{
  "n_layer": 8,
  "d_model": 768,
  "n_head": 6,
  "n_kv_head": 3,
  "head_dim": 128,
  "d_mlp": 2048,
  "vocab_size": 8192,
  "activation": "swiglu",
  "norm": "rmsnorm",
  "norm_place": "pre",
  "norm_eps": 1e-05,
  "positions": "rope",
  "rope_base": 10000.0,
  "rope_fraction": 1.0,
  "qk_norm": true,
  "attn_scale": 0.0884,
  "bias": "none",
  "tie_embeddings": true,
  "parallel_block": false,
  "extras": ["capped logits"],
  "init": "uniform",
  "init_std_qkv": 0.0191,
  "init_std_o": 0.0,
  "init_std_up": 0.0191,
  "init_std_down": 0.0,
  "optimizer": "muon",
  "lr": 0.0098,
  "lr_mult_down": 2.0,
  "beta1": 0.9,
  "lr_head": 0.00513,
  "grad_clip": 1.0,
  "warmup_steps": 0,
  "schedule": "wsd",
  "decay_fraction": 0.653,
  "decay_shape": "linear",
  "final_lr_fraction": 0.05,
  "batch_tokens": [65536, 131072, 262144],
  "seq_len": 2048,
  "doc_mask": true,
  "train_tokens": 906800000,
  "steps": 6587,
  "dataset": "wikipedia_en"
}
Each number is 128 + 32 x the weight over its row's rms, rounded and kept within 0 to 255. Layers, rows and columns count from 0. Numbers have three digits each. The size before them is the row's rms in percent of the matrix's.

# layer 5 MLP down (transposed), 2048x768, rms 0.0721, rows 1344-1437, columns 528-575
102:101133116104064114108086147099092102121142186127145045164067118154118168117207103139155162162088148135161109145107089146117151150157188086094111
099:118080133148134127101161152158121151146116131132141146115108074085192132138128120092134118140158161165111143116183123156123186125147074162176118
097:117108099121165120124195092094128105115160125082110146068088082098112122105139080088127133153121143091163096132134151104090187109120164067207139
105:107114119058140161090133125169103094116148094123100175163163161136115184205120093145139131112188100138130165147120099119087100186098128050128066
099:117143124114108116147181117135139131146124143113063117094146109179162101154101165179059153148095125142129153156083118162102136124086140127173087
097:087099116107153175134148158093099113116121148135099131123139087133102127151167138081133136076150145157104107150107119138175108061104123129132131
096:136129112156138112095098192105109133125138121204130124186071174115127160103130158124128150100095088186094108158133138172172123107149111089053131
105:140112171132132098102173117144154152149165165109162197145177105192148099159090183106167121100101129147059170145148121131105105126118138094117157
103:144152091167167134139181106139168175150183161163101135163105073185142158145106126133162118116147140128151120191113155115070131127057125104114131
103:109114094193156191093179083150165107098113101105144180129109054135114085172170183153099145168099150118138106129103152105074162141112123133139154
098:162026092134128111087156161120055170155134123165139146057111132075122152182157136114135096116134157127126079150082133129121187127141094130161188
097:113162086097125138107101137133133102106126113151143125132140153142116127096119089149129148143083086145082067050144066126121142127090129138148118
103:131094078170168127157112127096079070133088114093127108118121131132113135182150162125130073118121158111142109110110137159139138095101159155111081
103:142103183147122213132136139162173106083131115157133174080140108100168089131162156129120092107189087133091129115191154071168097059112176125113112
093:122118128143120145214131093145145169082167155159110151202121100195149116170148123136131094117155158118093140145180075150089091123114120078126061
098:206112159096103115132156076139121159120097155129142132118120135134093190098176060169147079162149163160121122153090100064127124131175163206118082
096:084127090073095127116155124137145195148057134130125113176146106116127147105108122148140156086139118100060128137135130156081082175181105115179141
100:117147191189048104089149139164155124073155137134115108161100090122161131142150135101070168139102169106112090150116153121134173140163166139136110
103:158130178134139115144114121131167093078175175108118125110110140124133105132124089112122076122161142104114182112122114151120163131179163162115137
097:200132118211073112124110122091105132146181148138118167156134129169136123113171106121110082156140155004100078100079151158117110173155104122128119
094:140097147159138106107161093115115174138154154112125142158170107129083131115109150128154160150112171077156126170137120160074141192074115075131184
103:128163189142135122152119117141123212099139121102100107132139138063134152147136097100108145116132155114141071155126088135115118146134094148160133
100:129104133107075110046128129176073063160126190175153092095103087057120071140129137132175117106175122090118140086142122138141134098160155123123174
112:128099093131168106128122132206139146131191137111107137133142116147146054077145107107131219097189118105119088105108135119103111182176165075082201
100:101100118105088138153224081115112157092114124152139133135145156115086161130104151185133119127132149137105108099143081100187180127137128092154168
100:065113126148083126061126127087114130116106141071121112188105105132151122117103060175103151179152144127093145153127082073165095124107156108134147
098:153127153083141118169144148066111099180139108155169127110118167141124146122108114066144094077100146102134122122163124130101125160163132160151093
102:134119123105136174184142164172103160113127096186122144156123124119101092173137147162170091060155163154123137129136184078095124084162145084094155
098:126103157151097147108136114109184198126128151048120105118126113129165109070140149143098094140174099127133122130147151160104173177134150075120151
100:111122131147189156181147196205092128108093100124193097092083141149112156149097145093155109078085220151093203140112098128121119143148087130148115
099:130173175147163102134134093156157070143133151152201121120139111200092075072128165122144160107115121112160189124146139104121141159135103132112170
107:119149077094130102142091107124111137145225166148139104171123138036107128139163133112117187146162120135144207153137117098109070111133142139167143
092:119140145150129114156097152153131083096128191156116172069145146109175162108103180174128089116131080182122137128141058160100176111174108053156092
098:135105110139114217183136091064070115142149170165137115130154094119115107147128132059118141087165143124107184119157174153089104052096122107128114
099:154047083166126142105116121090094096077161077145138176124173124130145117177124142104111100146205112130103176102126141096125128148082124120147086
095:163142130097142102136116076127120130118156052123174113114137180145084156100108121107098148166115160107153178169111143124110154113152105123100125
101:145110150168144128091158107095161091108090082141142180184177191134125141108164097121154125149169095101145142167067117139094126090174130125144125
128:124182152120122189160153149115129129162149133134154153142067115106146093150129137090120086125136111174082109128114132072157099108095125134125138
100:115129148117143090171148151093174167121151123136082148115118128121122139129162115146108124126107120108094073157125200143106120128136123121168136
092:124142118171176151114131142147104130153182110120149149075125110114065151097141114133112160127157131122120153106071152103088096090152112078143146
128:111154166112083132126121111112087109114153142122143079157105103153159166156095118118094144056111124091169164164118106061115155131132135093171186
101:072127145115092108149141143103142136183148119126080118155088116180122117132190157127134042069118066108128144113084143106148054087180161103158110
095:085058104159102149176097164158127120083133134089188074094168113064138131131092125149116087101110041155068110143139104130142196131139135111162149
095:125150127103115133122149087118171096165125150149123089131121134091122104123090120155102095121176117133189181184180098142146161117102169109086108
103:127135149127098127186099115128166095099147125132144087127139152158106101098133148095077076084121150098046133161128139206149116108126098122126144
095:119146083137118167133134177137153103137151179123169118180150086100128093148148154105098103164189151145087146131100114137078152185166143180081132
101:141159163124131146098161142113077131172149147124120094095163119082126132168086120145119132151161156093138140164108160094115103180088130124162163
098:103101176124178169112197141129147102113128130065144101141132148084086089119112131175132147150145140112163131085118140139149108177177143111117215
095:138155117134163150065182103104111100105099168163110144167153190208142122119130129151108093185166098155116156149136133195096139160110094145109200
099:137147108136144181132120114128149069117155175106105138101158098124119087111181079124152152141103127093226151110148175113133069119147070120144190
101:113087087190105124191100155115130148090103126193127085156090161171128016174127134090138079153101190187067125163129068141115197142116116132111141
100:197129088146079081094191040094121112166145141084112123162164124157108206139129031149128110125121113091114052207105149138119120152108132143076091
094:194119116086076098105094126152090101128135143110147134191165054177114150133119055107123085116068141083097167114118110108145101154081077120127172
101:113149134131141152154130188090081097112144081166095133142178113123173118162145114132132124172101129129116153161174170152089110182143120135098158
104:132146099135137131104093155113136161105189120179130128135073198084081120129082122105101077121142143071166138054131137104135163138119099110156048
102:096086109158133153093173146091065121161126128184152091160144128107141146075107159097191089074234146127102147161140112163125106100075114129115091
100:120091122088207098134144110119176112122114131117119104131185077153151132150109152103132108158098131142141104130191150156097156130188157092215139
095:140106144176095108118171172155157194147098126114140120148129163089146096156094153125233095129130100083196152126123128193154114104188161136086117
094:083103132129138048135129151149142092083092118150134123150171140140175142109180108115165158139128150161128134112116143085168132190186210092168118
097:150119162084144105088090108101136120089126113173108109175093119092151065056132102065053106065142148090101107074110161152127169173166108157154062
114:118164107182107125082160123110084140102120120107122158133126128168091168131153141133132122135143158096139179100111114132156107114119162173131090
104:123151152129132169151122097092093088174157089107147136131102117061129148127111126129078179201113146171146118127105053117146145085145148163117153
102:124099162115140143122124106100132103128113115089092109117104142161127138126119164100171170131107123201156116097170115156157116152172161134081120
096:150103090126136119146112101132069143109171138100159113127159122153153127124092123087130144157113097140131159159118118155126104150179138100151144
100:171177180110149158148045152085118112141128090097064152126110162167156124120094132130137095106096154120101173087157156110064163144116143144127151
097:160145110113112171152107137103114096103075111123120130143081155146141107050105125081107056083079115200124118134150095174123056110097149127179111
097:162103135163145140165122097105071100169111133088179185101130099098140168115155107045137114098141068070127146153128150130205150120113124105146140
098:159189169161127132148119171139122117137107126125106129137146136124134088119144169105108111160088129108079124137099158094098131141119188120153113
096:132153179108090130142112130097139083148137130123114170108083156135029117100136069111172109218144137108096163070121092111112117084154106135059053
107:128152094121149137152081087166103099169168081122155133172141144150129142150119218090144137102134141131133163100185146147166137137147109113133163
108:069125123078101161168130123143149135148124090139086127160188130095158095135190114121195148136103129132111129124086069167125075109134143115110073
101:079101153074138111140151157158115175138144160120150112081183103091200190134143108117131093139164141124147116073165147072080112143167130101120129
099:110162065223097142141202151148113159122184155145108080163114095124129133133057130164132079101170145149175134165135139140101087076114119152144155
101:141161113095118072110105160088099093144123103150074150076102134092126133143081137096104144191100118109106137161093115201143091114136117129145136
102:163129087140153150079128089140171123173098130154104167112089122059123136162132136200096157080164087189132099152132124102095140105150138080180062
097:152092094135123203133140101157140133171133098110138140095104120122065126184120159127167082117141150128115157132122117144094126171189112133152134
099:130117155074103127094128177109062128104125137113123158185135109113072149172167187108122072165105173104153154106148101187129152183081074118118160
103:139146178109154093131114078171051113121110074193164185088066109090150103119122157137127095109102101139151164084117133142073085171086145078112068
100:087154089142104140149110084086173194164130124108120124124095089157147115068164116192138192183158179215140132129123131172088132099119116172117098
104:177102103162164130093103109150127175086085119142155126125166113129084064196115083103080146131125175119088155187181152111098088136087123121102109
100:114105174119188192051131116089155139155141109161121091097079072090123172161098152176081120072132132130149110101030129151087141151121112130105181
106:155138109095169131162168130071123132146142089090099188130063168102108089084127140189124072142116092115116125101087178097072148067125164151122180
098:144096140105165144157107163137083092112097103154107105135113124096128072192112117118095076186119101142118125122093155140161096093152079122167152
099:135168095131071155152134105128119145099081130125110153127107127151116141084081146206092145158151112106128146048168169152096159114109136101149110
095:104132109181121094114093116158144202102092145149148142084060094086156099108127120130138164141205155126112121162119151142142094089124107143088067
095:197102117075118188083171184113188139146107149091098129151168187033148125155126145104124145098097130107084187111118107123135136105104141087121122
100:165151196156120121079132060118167150109114099164170105175114111114163128135176119117112057110125147146085125125101120128136160161117181092154133
100:090107106131120150242136119125144112078102154197116091160150178083109182125125140098186077092180135151151135123107163129129131099107137059165168
094:103156135100098110091155119107101153087075111145083092144078101141098060112162108015193181162159141119090152060156137111085177124138114128136162
099:112098158148184123123143061123157135133152152145140104092202131104145223137071148126168140088166105124177139131150184144119139121138121126151106
106:118099120124101117075080208135136135128161112074117132119127131163167148162113157167143127144093094175146106106094136169178175076119170118127126
097:134129152130111127124131078193139124130135110104159134111155133145147091138164134159145118175145136123127110084146080076133127065165073140133133
117:197094149116114113117136143083088141114143180130104115093140077222137150126145146130053086093136168072110091121177112136103119102103136104126138
107:118111185120179098062145123119105127124170162090071162202104122125111115124095164116126089090140118129074113158100063155138103075093111153173173
# layer 5 MLP gate, 2048x768, rms 0.0581, rows 1345-1438, columns 528-575
098:114095151114144160101130122171128136059182124136185129128086130157196092116111036151138180166177133133109167133154060159125101138089153155120176
100:197116117147114145085103125079097156159196105129173153157084122183103092158109122180084146144123088105167053147171103135139125137120089110116160
091:133118168122084204145096138193134126096200102148100094164173122165134143148155156115083141153141139126139130110125132135140122139115138038101124
096:098110151137121174145060093160096154145157132144173154065138094136177158092118127106154119119153137109123185125172122128129130166132027101157114
099:141106070136119134124075138150136147156162123158122161209102096135080102094187151127149085142147133103111160133118113164136096195113149109121183
097:090111082148155128139126160124160120141102113138064168142117122089129152122103093107114168150138169116165077131236135124141128138138139148106109
102:105101134146142125122161138114103112156111080146192149056101139166179151114104113140095141101130082169137126110119116142134159143111146116103177
100:102132102126117084140189113092135106143098123120086128112108140085112108155132136092136140140098144078146169132101156127124071164084082168140143
100:107101138067125094119134186121164114111121173099152136085130066147125175133147064139117159186187129096094138130136116159121126056119175121121099
100:058125077188106150148134130116155105113137127104156152139094131113165114079125142144152111118109172111153133127132135109101123156114176104157130
102:118094130099165097157164123188113148150127112111153154136130075086157099105048087144121111137089148099163109181175124127140069132170137136132098
104:106140103117104067112141114161174190107091139133149175150155073125168096150166127072201093096088159125132090178070088108128092116109150092097129
107:082167133109144081160124122134137148119074125075110150105132122128120116059112143159056192117185126138121123164112154123112136098142155084131122
092:126140111170146168166172119158157122198136154156167168115128165101160164136195129082120183191140159209108090074152099163140130131147086145124146
105:081153133151153120149111124105126108146164122089176102094145096163140162151108086094157184155077164133142172214153125185147127173138129091129106
100:128139094106165109100138147103067091115129090120098064092128099131143139073191108131174112117135132143144130106153099165093184177155164151123104
099:172111141027131129115151113116126163176134173133145123092225166087140166145094149122139152132116146105092089083094094122105164110156187147130134
103:164072112120151087102092142103136089151115142125168132131105200063113161109134183077095138196133102144109190142114152132158100127109112094154111
094:118118140150105131134156132139076134148128126180171143120162157133074090119135121152148147133106157226156132145158108095149163136116143108129174
095:134125117157126111130099138154176064162144130107148041172118107165108119142105110143100105142144206134124111132184183085111149123116089149098117
101:162115109091131135090204173147126094097202153141125070104111069077119117148154142071121128131169125137092105109135176111091093120131129062144138
102:112164098193186131099082096129156106099181134175091142121128127116134087118118121148123134112128154125102105157166160108090130120135103164114075
117:135116140109099151133139104101113093167130116124121107136145129154136162127110126138122102175136145106074117099113181132139130085173117159106088
101:141089170103129144138059115113114141101110127164106118155134116117097127146094099162070111129093135154201145133172158043087149157140141155111141
101:138113113110109162161155172136202164137160160091106225154172098143119125119121082116143161167155134125095099145101126108077166151207176161095153
101:050073125116082148177162166142091132082086135102141130068071099158166107139148149108160179114162108130126100135132126097122169187136155137128108
101:154151108136037143159104139146168118211136111097118075110093089087117112120117099108060145144053128185148124155159138205105113118085068106131130
100:173126136144144073178112132134179102141150119088121102136072147139138092116163133173110184105144136100049160127118153057081156227133163194157105
095:199093137105092150127198091039117114136107153113151125165102142195111131134136157120089118156126154129147071151095128117136138146147145111085192
101:145128178147125120124113099112169179074149142137158135097126205148129107154125126141127142147158157128169134129121164099100131136120187128143113
108:125156167138132151083110116076158177160171127146134186145198117144190099147089162105092143131113135094055076148103120121164141138134167140114127
097:125185135127141109128115099116112122117129108149123138098169089089160089171128156105054095157169158109164165168039127099108158068087162097161118
095:128161153153200186153149104123155148116162120195188109127081112130132136113147129065185134132153121095176117176129169128115156132099107113118173
103:163090118049132148156127108065142173138127139187182107145071162169145143111106143167122125141155098118103097147115162141144170125143078174093126
098:172099164112125141164132095154094102104153073143143145107104095108137150195136148114141203144146122154138131130087146077089117129105117139119127
098:147142091076154110146120073060128115128143107101112054084075137127098121118135072102136116131113162125140157119185132089139161176138100097091138
119:080148153116119172094108147106106049131098127110131154088155069154181095112133148126068151105169155176143183033091133137081147129119099117111148
103:106093169111077093155136072134139119090152123079108090139093140109114122153097153124149143172180114107202074133167093142169140131087112140150143
095:071138168082129138123169134103160140137128191126156059109216114138159182140114121101104166131076172154151156178125102117136123076128117146071142
111:115155089087099077196090118124154125070074125073097215102159099126115144091089099076114046155142130168096116065122118123138164207142118150132074
099:183092162164126084105152106122173104076092114102150123092120176105102129150129086119152105147135103179144137097199155102164143105137122151133099
091:170123126171139061143119221132140129128148117177151174103143144087143099147116166051082109087123176190131076093127136127158146162139111156143144
094:155091077078114152186140080122139119128138171166113111148149129126111122095130084123065087150071129174093105126147135189113116142115142145108112
100:200096124160092255117171108148171141162177162147132123107174116167165126157140114136132087152187110138195139140103084141132145099138107136126110
098:112153164121146130107152041102152109082168083134179126128138123172115126133131095123149131136147099129115119105172090122109147145152174153159181
102:130082131127165170128046095081120158112092090097187187119133069147061114163141135120095144111135108114108156159129145093136158107082112052093060
097:103106165162049108127137144103159162069091139064136125134167135057090184104128127123154083114097068052184185151121106121123160157155155059052152
098:154153111149153096154101147129090085109156053081101160097118112174122188158111203116187092141209125186176148080147119103069168087134163097121094
095:130099149168187126113139124144076133110086113139102140085132093118095150166155188098164102152069113083101122158138136148090113108093088182108136
097:143205102113065114107119102126092112140115132143187120143064155153105169122179079113172158163112169098121158068117115128143174129177174125078095
104:088104119140107180127096108132066112119211158105115058097136103095059172127086140141158129119122150119151116178181169180137152167131159111105103
098:105137109211113108139187081159134125099166166168191126132101137067104104167178117153090144067135085079112086131169119135193155159150132149092052
099:151082120094134111104126101124091116153131159145122089105119148099154127121131072104110124210140044155085095161055129179137107020138120150162155
101:155104131125124106118134141112121156139131161096085144104075119131119116142127098097146128095119104140133126122171151077088159183057130160109135
104:121097111106139120147149107122131153155130125137145056167140081077113177138149079146124081195133108184154159095150147078118156171120089127096137
094:188126198117096138120182113073103139138108156075102139126144118132155095107129126123182140101105116118039123156096115091160127124149139119071104
094:181097123117112128145169093100114127119117129128142091136155108076122169144145188088152073172147130095151137127125101126064108104153127098194088
100:168110109124098073117091099128119162169115191123097074150141123075086211116099143139100179117157109100063106116118107083206124114103081143108146
099:184119202161183136130086147101118154141131075158156132142115102134097153131118098168164050138131166143089128156090115105130066083105144122155131
108:168138104134144096147108130119138097050198174110167191116109124101153042112104129179122146142112149169093122128122097162126158094137128142161179
102:143168154132171066087112174156172160151161187105095088107099079075075104106137145155138078097123081102150089182117148070106222123157120130118125
103:176162153182132102064164063091102175086133173126090045171181112160138129145120116151081134165090142132107164127119176100130118119153121112141127
094:147127128150133147098130124121134093089120084109176208185132173121154133152122151139151079090141157099140122106108127107160195122137105090161147
099:103133105153133128105130174184106143135071159100199126116169101095080128102128112098149166112135131109199102116144116140110169139179066093117094
099:137142102046099172152121178149224138163159108153053107074174077138117148148067113124112076092116131151102084114124163147165128089102141144087073
099:175127126155156054147151159097177130143137138151103130119090092167111147079134130176177107138183097129137134103141116111122159143154110088110107
100:124157136054156133103126101159116140103158116204118141088148175090128096108151135167127096099147135167074128166198180136133135061119083137127103
097:143132165121109100080142128071137112094103193127157145106169114110077142123169162137130195111094131144149201101187118102169175111103078091150138
102:164108116105095097189146146069115123112134102052121139157104089168071132127125160134137111115135147084080185192154165097114126159166069119120148
104:226117135080084129167093109108106152078194183152144137116147145200144137072083079153152139178169075205107161128141149157167108102084082161084206
100:087060195166139154154178120153168152119174128096093146162111181180167137133113137130187091129114077129152151103085108079136135161184143095114078
094:101127144167146156149209121157132157096135108073124103165136118077130127120114101090125106124172133142182150103124116143151053184157097109181152
099:126156160136115169128094136193100147119162155106127183096099129110119160095130180116106108089097140096087120119095123080202159174146125087149164
101:160195070142166090157140087119095117169150140175077069139136168150047079151128146103123112094151103138174139077159116142110138099132037121131126
101:169108123139119149144150140128152106134114113124098105121166098135118156088108114119066101098132164096102106112150166074150122123120099119004133
097:181069088099175087139136175161166097096091151096104071167093156135091160132146124092103162089126078169130076127160101134094081124150168089140119
103:093112121152164073171164179129124097145072164155144164082168148123106111147085166151112092085104147090091144123147141127173104093148119133115050
102:143190155127118124188151075094059080155146156173073135138099155078114093156139149181117119098109106173117133158140061141130165100083106061144130
102:181140134100129129140061116106113153121152139087084112079148140112097082120163127162082145144180169149111097133126087122115142105141135140123135
100:134082109161113077155079122153154121131133132173179146106190141141177065148127173156117152151129036102166115173160065086106166140160110171066129
114:138166094101171116191124101060123157168124099058136187114078160089096125106145141139112129138111143154122135094125132102067161117153136097070194
095:142080126118129134110103111175166107224103091142098101111115197106098093163113121161150129131174134148191113100135165172111125132097138169158127
097:089187134109118137148175139112090137151086165129119120073149126172121156136083099088136139154116160146103107093103160110059176201155126130133166
094:116155177115091142144098130166129197112139124108113106115139124156093166098110131111089140103165139154100144172118117100161081127204160161167116
094:135124096142110167123095121118099166096129134137136115090151054185198069102154172191175103134191112112070198128111092135129125192080162154107105
098:194110169190129080163122064104122178103139082116149137139119150119169142101120119125105119118105076127163128135148122184181201137175115115064202
105:094140128146176145116122121128139112118135150112176116153167128074109136105104131117121095177151177103154116114193169109119105184100121151125164
093:150126158173106113113127136105146214125081179176134105149190099168139108069176159168115128103139115133147105104107106111145175095165114158137050
098:104166181083171143138144098091110097169165083123120111071106065122114131081110122110181177168139150062109139098132121155140129115173100162098146
104:105151121049117192172101120107122109098152166068169136076113089084178148112158137157163140162147097123125148102139126111112129059134123084157107
098:107185143144144171169091113097183120169184179160119084135098110136149112150171114100112119126115175100103170167154137162072189115141128137097177
113:152104119119101059112099137133122160119123128107150127095116164129075182197094085091128095133125139126100072139173124140096141165180141127027105
099:168108138073151184123169137096105125168117164145074138085211093157111132081090072104122088188171146132141185103167161119094207140095075085101109
097:099119091185143140178069155098116102100138139113061081078106123059146160131047112183160150124118194125162090110117098175159096103155114086068113
# layer 5 MLP up, 2048x768, rms 0.0619, rows 1345-1438, columns 528-575
102:120176071148121134143164193092107126156111096170089105105159139132125145126137149170156086138110098139080155135146139158127136124144069120106174
098:153130090154111119161112151168210178076155128144105072115082084088085135165122103110090188104117188141108196124131091095170124134107139168144136
095:134129120137124123077150073112076106125146107116109146138109174169147153121088174189089132163191134085146100148154132109132168126199128126036140
096:142151163119103079137094106103166150138070099168123114143083122126159141128109092134122161117092098207126063054065129175127152174122118101104091
097:136147155130065120063143141168150164164155103102089127127113047199143120159124124132171104075151139126154184150128113077098162140155088103129126
099:108100125143135133151151171181179084164099115091128100152070137145126100096110111180180148095116147153135197126122111128160162127114075150113172
104:080126114126102160162150135049117143099102162115131127138095040084106148133130106091120171095125148140133131152146110179175146123140157135117221
104:137123136105206163102123057115108149155150057136146174147140102146098099111120089120151134068094103174148090152125160085083187136120198087144081
102:050135100079147062137158095074173112164084090126131155076163174138089134152096123135150173091121120086171185150102123125121128076164122124064103
100:125177086057141091081068175155092098145107128165116140168136135091109161097121104139101081120139118205113061164151159112087084038117081119172137
100:122153152089076194118131186126117103114148128084105112149146181089164171135111115101145088142110149182111125075124194134094126107105156118093147
101:210148115112152157142159153144190133109162111127229096136173142112135145143165167118117133103183131079227116143101159133123098116130128158128150
106:157109151135142205126111112142118185140140174071153160129079120115168124084120127148101166083218106111084092129160124104156150138099129153108112
095:110131139185128142129086135159162141171095186107060154140153146122167043149187127156135126053132051104125072166124165127099145156131174141124188
105:075067158145094085096110115171124091084165072114131130135077143146102074168093141140111098027189112124172171111131152105163134120129065202124129
096:146119153135143113193080131163163143096176109144086110127134096114091177152113141137110121108132182106118057155140132111101208113146116061115094
100:139102105197119098150152131107133106144088117093136176135134134163143115148181096164153110128144076081157207136173082144190175194135120123114081
103:164068103164077108170097183122171112119095102145116088133144236042200118106160176141107120167149065106128174105120091082174112139068102088149204
096:159143125189095087101153102105090144146145063110154119145071125181165158086097123114171142147138125126135141111092138091093159068181128164132105
092:193113084112095132119190116145155109127115141138085192126124143097123134110113155117110088145156154098151112135137132159128125182141133123129043
104:207214086087134143103117136069157136128106106122208138130160148116131071102113144102141137178146103097094106116096172108109101097179155139125179
099:162081080192143142140128162104111138144123163108171066153125129097134147123032078096146104100094216188131093144173123151050106081057060128087127
095:101142123074111075069121101153133178103133121132169139087091110125022171139088121127115194128104141138168192088156061164151148192149128174183100
104:123153120153143062160091086147077152120152072117141085129152134131105125107150068153131246146099196125187116150197128170142149126201165119101139
100:089115231071096128093097120159138117103101136119125089111071108126180139115141127132114120145110071153059156161147161174172131086123140153158191
098:142114169122149136115137141052128155083198096137132154129201173104119142169175116139180083117111164151170073094168154108101104159099110162096128
101:142120096127148171100154125123083189120158122154162152151096162152142091093206106151111091112105106148141036107109122135129117122141161142121166
096:062132161113108148137139150118140188147126082161121135112132057157106141141118111123115103086075147160082176101105144130111114131118197104125116
101:147142133151116137094066163176092132124180136136148134085156165153090146181136188152119124089118116114128139122164072102200114130138130085127117
100:141162151153164157105135128135133147109116153113145154094191124191107146128194125139130127106135186169077156147178135191159076099109100127102161
107:156087183101120089091121148125133094088099103108156133120114139099173124122114136093102135167126112130105205117111126118099147142092076159106156
097:159035118121125096100170125138202132141090130112085097210097089102139145132069129175080143124096108130090112158127153173154145200103105083067120
095:112135118093129207155180140130094105167145169163096116068116111075182126138153121110178099074169164076188111164092190115171087116156163148090159
105:170145225113099105165188066123139119113160120147144119122164110102129154134157112148089159129181049152131089105078108088121127154102169096084093
089:113145095109123088113140131088158176155163101196083074143088150157067111060102072134119041115120137183160194144169125120121151145139128120113130
100:110110090108109153114059111106140144107144112144136140103136172151195146122141111073104169125150069099172192107161115193085081166145111141083089
118:091143103135143170137148152073136115168120145078135155098152125146143134083110117100072086143174194144148105088109149087178168064116121064106126
101:133106136139106146076106106168122089106140145193148113112127131160120127158165189151165122135138123151108164071125141065208093152096164100133106
095:158110077081108116105140099146120144116185156129118179097135140126075120162115080120129128113174121103129086101162128143097120107131168162140133
119:114081168143141166151165137091100034133103162142143100164129175197172155142124112182125109178161146088184184148142109101118167141178186085124118
101:074150078162164115159137147124123087122118119042092140155103081144162196121125045117130136124113103148134144118125152176203133133107167159137090
099:150173165153079123108191176135112126091149138152099139120165115138089127178112204089110111091129174106132135149126192169151177097105147082144139
097:131115198147105136137109053105147077155159145153127119107124119092120102117155147163139119095119142117104141116148086164100058102109130138148173
105:139118096142121161173130153163157157153147165158135032072151152174189105146109107135169066096148081101141124122142134130133134091123103133080134
096:115178137046075204094148091170147107143174105167146122129129084137131175195141163071158114155160161188120135157169085121142159122171100124179103
102:137129118062117103138174159109146146170173113177185098100132129169091110152144104159109175139114120115179152090128108137188123112057119152132153
098:127107075176139096135174115104163142071118151176115117044133084115150149159095104128151178123063125109157110200209164124118138134140140177084144
095:138105175121182138116192126106123137088164117152124126100158133177162127106141041074139144113094127090101131166119136112131159117153140117103176
098:136128185177180072119099122116112057130101126141077102146138102085143074106138117113093121134132058133103091168132128127163132170084090182118148
103:157117149165147125120125152135006150146131150175134105118176188110088100161098136098088109129129129148164119158196138087165085132130143112167142
100:140133151150120154121146093135133097096114081108097123107104128136069168161140138071108120102122144102133073113193240137138125116111144032117104
093:106129114137122104149104122087158083183163149093142105151121190150187122191095108138122148109186120086136092134115118165120103164121152143125125
099:179148113124110139115134089115127144126131169152131102113127105196146154159124130137137150082146213125173127126132139118150119119141088133118070
102:150110129134125110153093037128150171156133133184148154148146190141187133151076091154189171157123108138148067126100139168092132128107158116138094
099:111141133144097152078172118092086165152132101062097106191091122127133185135168099133149168104132169111132105120164176123192153174132093100202097
094:121169139084108096163112121194197091071093160087135113137134098199154147163106142103139107158147100144131103134094085163119120133141134129179118
100:169135129118207142126102106157147142115100184162157110081138108114097114140133149129116083139116168135103088148139134146114177129134094150153166
097:141128132162138111169157142151149110118132147114102119121163123189143188120149113121082111122122167124146151064119115072131102133176159163136106
095:182099113101116173142106144163139121136101109119095152163174165179097126122107136176120217125102105153140146090148100118138165118155127086147112
110:089193118138031163094204083144047149134069104142131140134147150097164141149143119090200119099087115111112116068171144077122121147157142129110179
098:113089152203185143109137134087138091116101065091112166068133120172136138084154054134123138142161178116105192146112136078161104120130150137159167
103:178138071147121134146103130133124134133140135124129098095179102114139106121124199115105164156077154128142127096119121189144091133147127111087101
093:111186096106157151070119108185110180182156135125138129084182145120083187138150128124131135205109104088132110109101137198107071168095135098059179
095:110106158175168140131148092159092173130114140162152094162136127131142097108125152104155118122140152120168153065119114158187184115158128146140114
100:160136143142066095073179139202152136085141121155135101128062092150083130123162201106119167087153146218158158165108118118112130091184138134245169
098:099095184140134162093118175119072130107165117127115164167180130165136178153146064121143114087110153160161098130184109113185156109070174118158167
099:099141098075136119153102137072146079153122113117150064111115080122101169110129127141126124095113168109095134102133112147108054190148111148166146
100:118123091134138185145073141142095116120151115095134103134110119187152156077098123103128085095161127067149066095130110137121155119128112084069154
110:144175107135103102111057153139166165129065159173113114098071136146171099085061126052136143139113149139084098120102121099177152121141095167110145
102:105170052172113078140133154113100155144145145168103167121160123088129125126132117141147088099126054127150106144039141094097115107123183086115132
095:110087156154122115145112153147093136098118204101112105136125246111128211071102114062126182133118136125105158105122172097197140169150167124143101
097:119122109090155126084108149048127148093133103090093144111086145087148151136109127106108158113143063122109100140165161149101150073129156110177138
099:090096102114177135212114174171139128130159095153103062122155080122167115142083143081113146137155082065137139142136091099116148126074124061119115
099:138157117090099138130145081130076173088127067131124111061136135166127123156174092136156152138174137119115106124197150109091134134119159122145092
096:102209088151095135154090075145119112176097162141069158144178144109113145098111106164113098085061137126102111158085132088116120135135130074175173
096:147129099105144212111153093166147143131160084159132102154161188114105109140137144138075116182109143126141107100099111134149152128090119098171166
101:102115152141121090138122157166060060134128139156139154125100060118144186096115110141134126138114129100122112130106100120176131148098120141175158
101:111210128188107086125122138090140107111130088089108118108105134060130123112146157110142079077086132116055113104136136117140122114089094119125131
102:186134129176148094110085088144142155076087096108107151132135117107136117073124137185085077121153128118090106185157107195067080160118101174112138
099:167155090077158169137075076075127166194103091061107153189123051120124132165163114118155173142108161165129102099103126089140180119095064117095172
101:120177136100069177077094102167168145101081172178143073149097137152126111114151116105161143180151088116109092083211092169173060128080114095181116
094:162177103148190146138139139108092152111133152190153121117102163080122076130146126157087022173118129136095164088134127091156189124115091079198154
098:153133108153098135170148164096097153140107081139122085109149092187127038119109081165116167123119092164142148084164140126110169115123118147090117
097:192160101161089158121211099137144139190092145123168108178153132065158136145107077123194154125097159147088076114119121087068126127095145116136092
091:078151076163127195124132134124132131131155067153120156138154183098162074138053112140103111155152125140155159178109116134122119143163157114115144
094:136153076142130124147092122161129124094136149141139133124191132113112153137131091100100160121089160135127166112109103139128114170147086121145188
105:085137101098032179168130112131124097153100137060127106170126076127143177153165118115128177083199113101086141148099164088118122156129138143140073
097:123160134094108180184085139126165128138087088135134068129100123120064147112093092068159132160091177098120150143121133123082132149158185114070150
095:147069152154117147153156157122087143156128169099136125093146123077132103113148137141119167132143137119144117130168124123119206125083142104110089
100:079130145105160126124127132092157096126110179129108114091205113153147155140145125176162127145123163137115126165139140126172099149137127071111112
096:071158195088083179153148127119142062168191153134174106122122178152069135130137139112193107156172120046145073177127110110075121166149138121144088
118:135074162085141144095158074171063112116118139147094109103142184157171170132141159176096141113134122102134099185160136160096157092162123138122107
100:137155103133108201142155108132081131211148102092083177101150112135087166063114089109156117163109146160137168166163151162146172121083115131177111
095:095110119169117124175169182126142204135141095187099165111066181118140134107110107066114147096090111137148149149107063094074135102135105102112168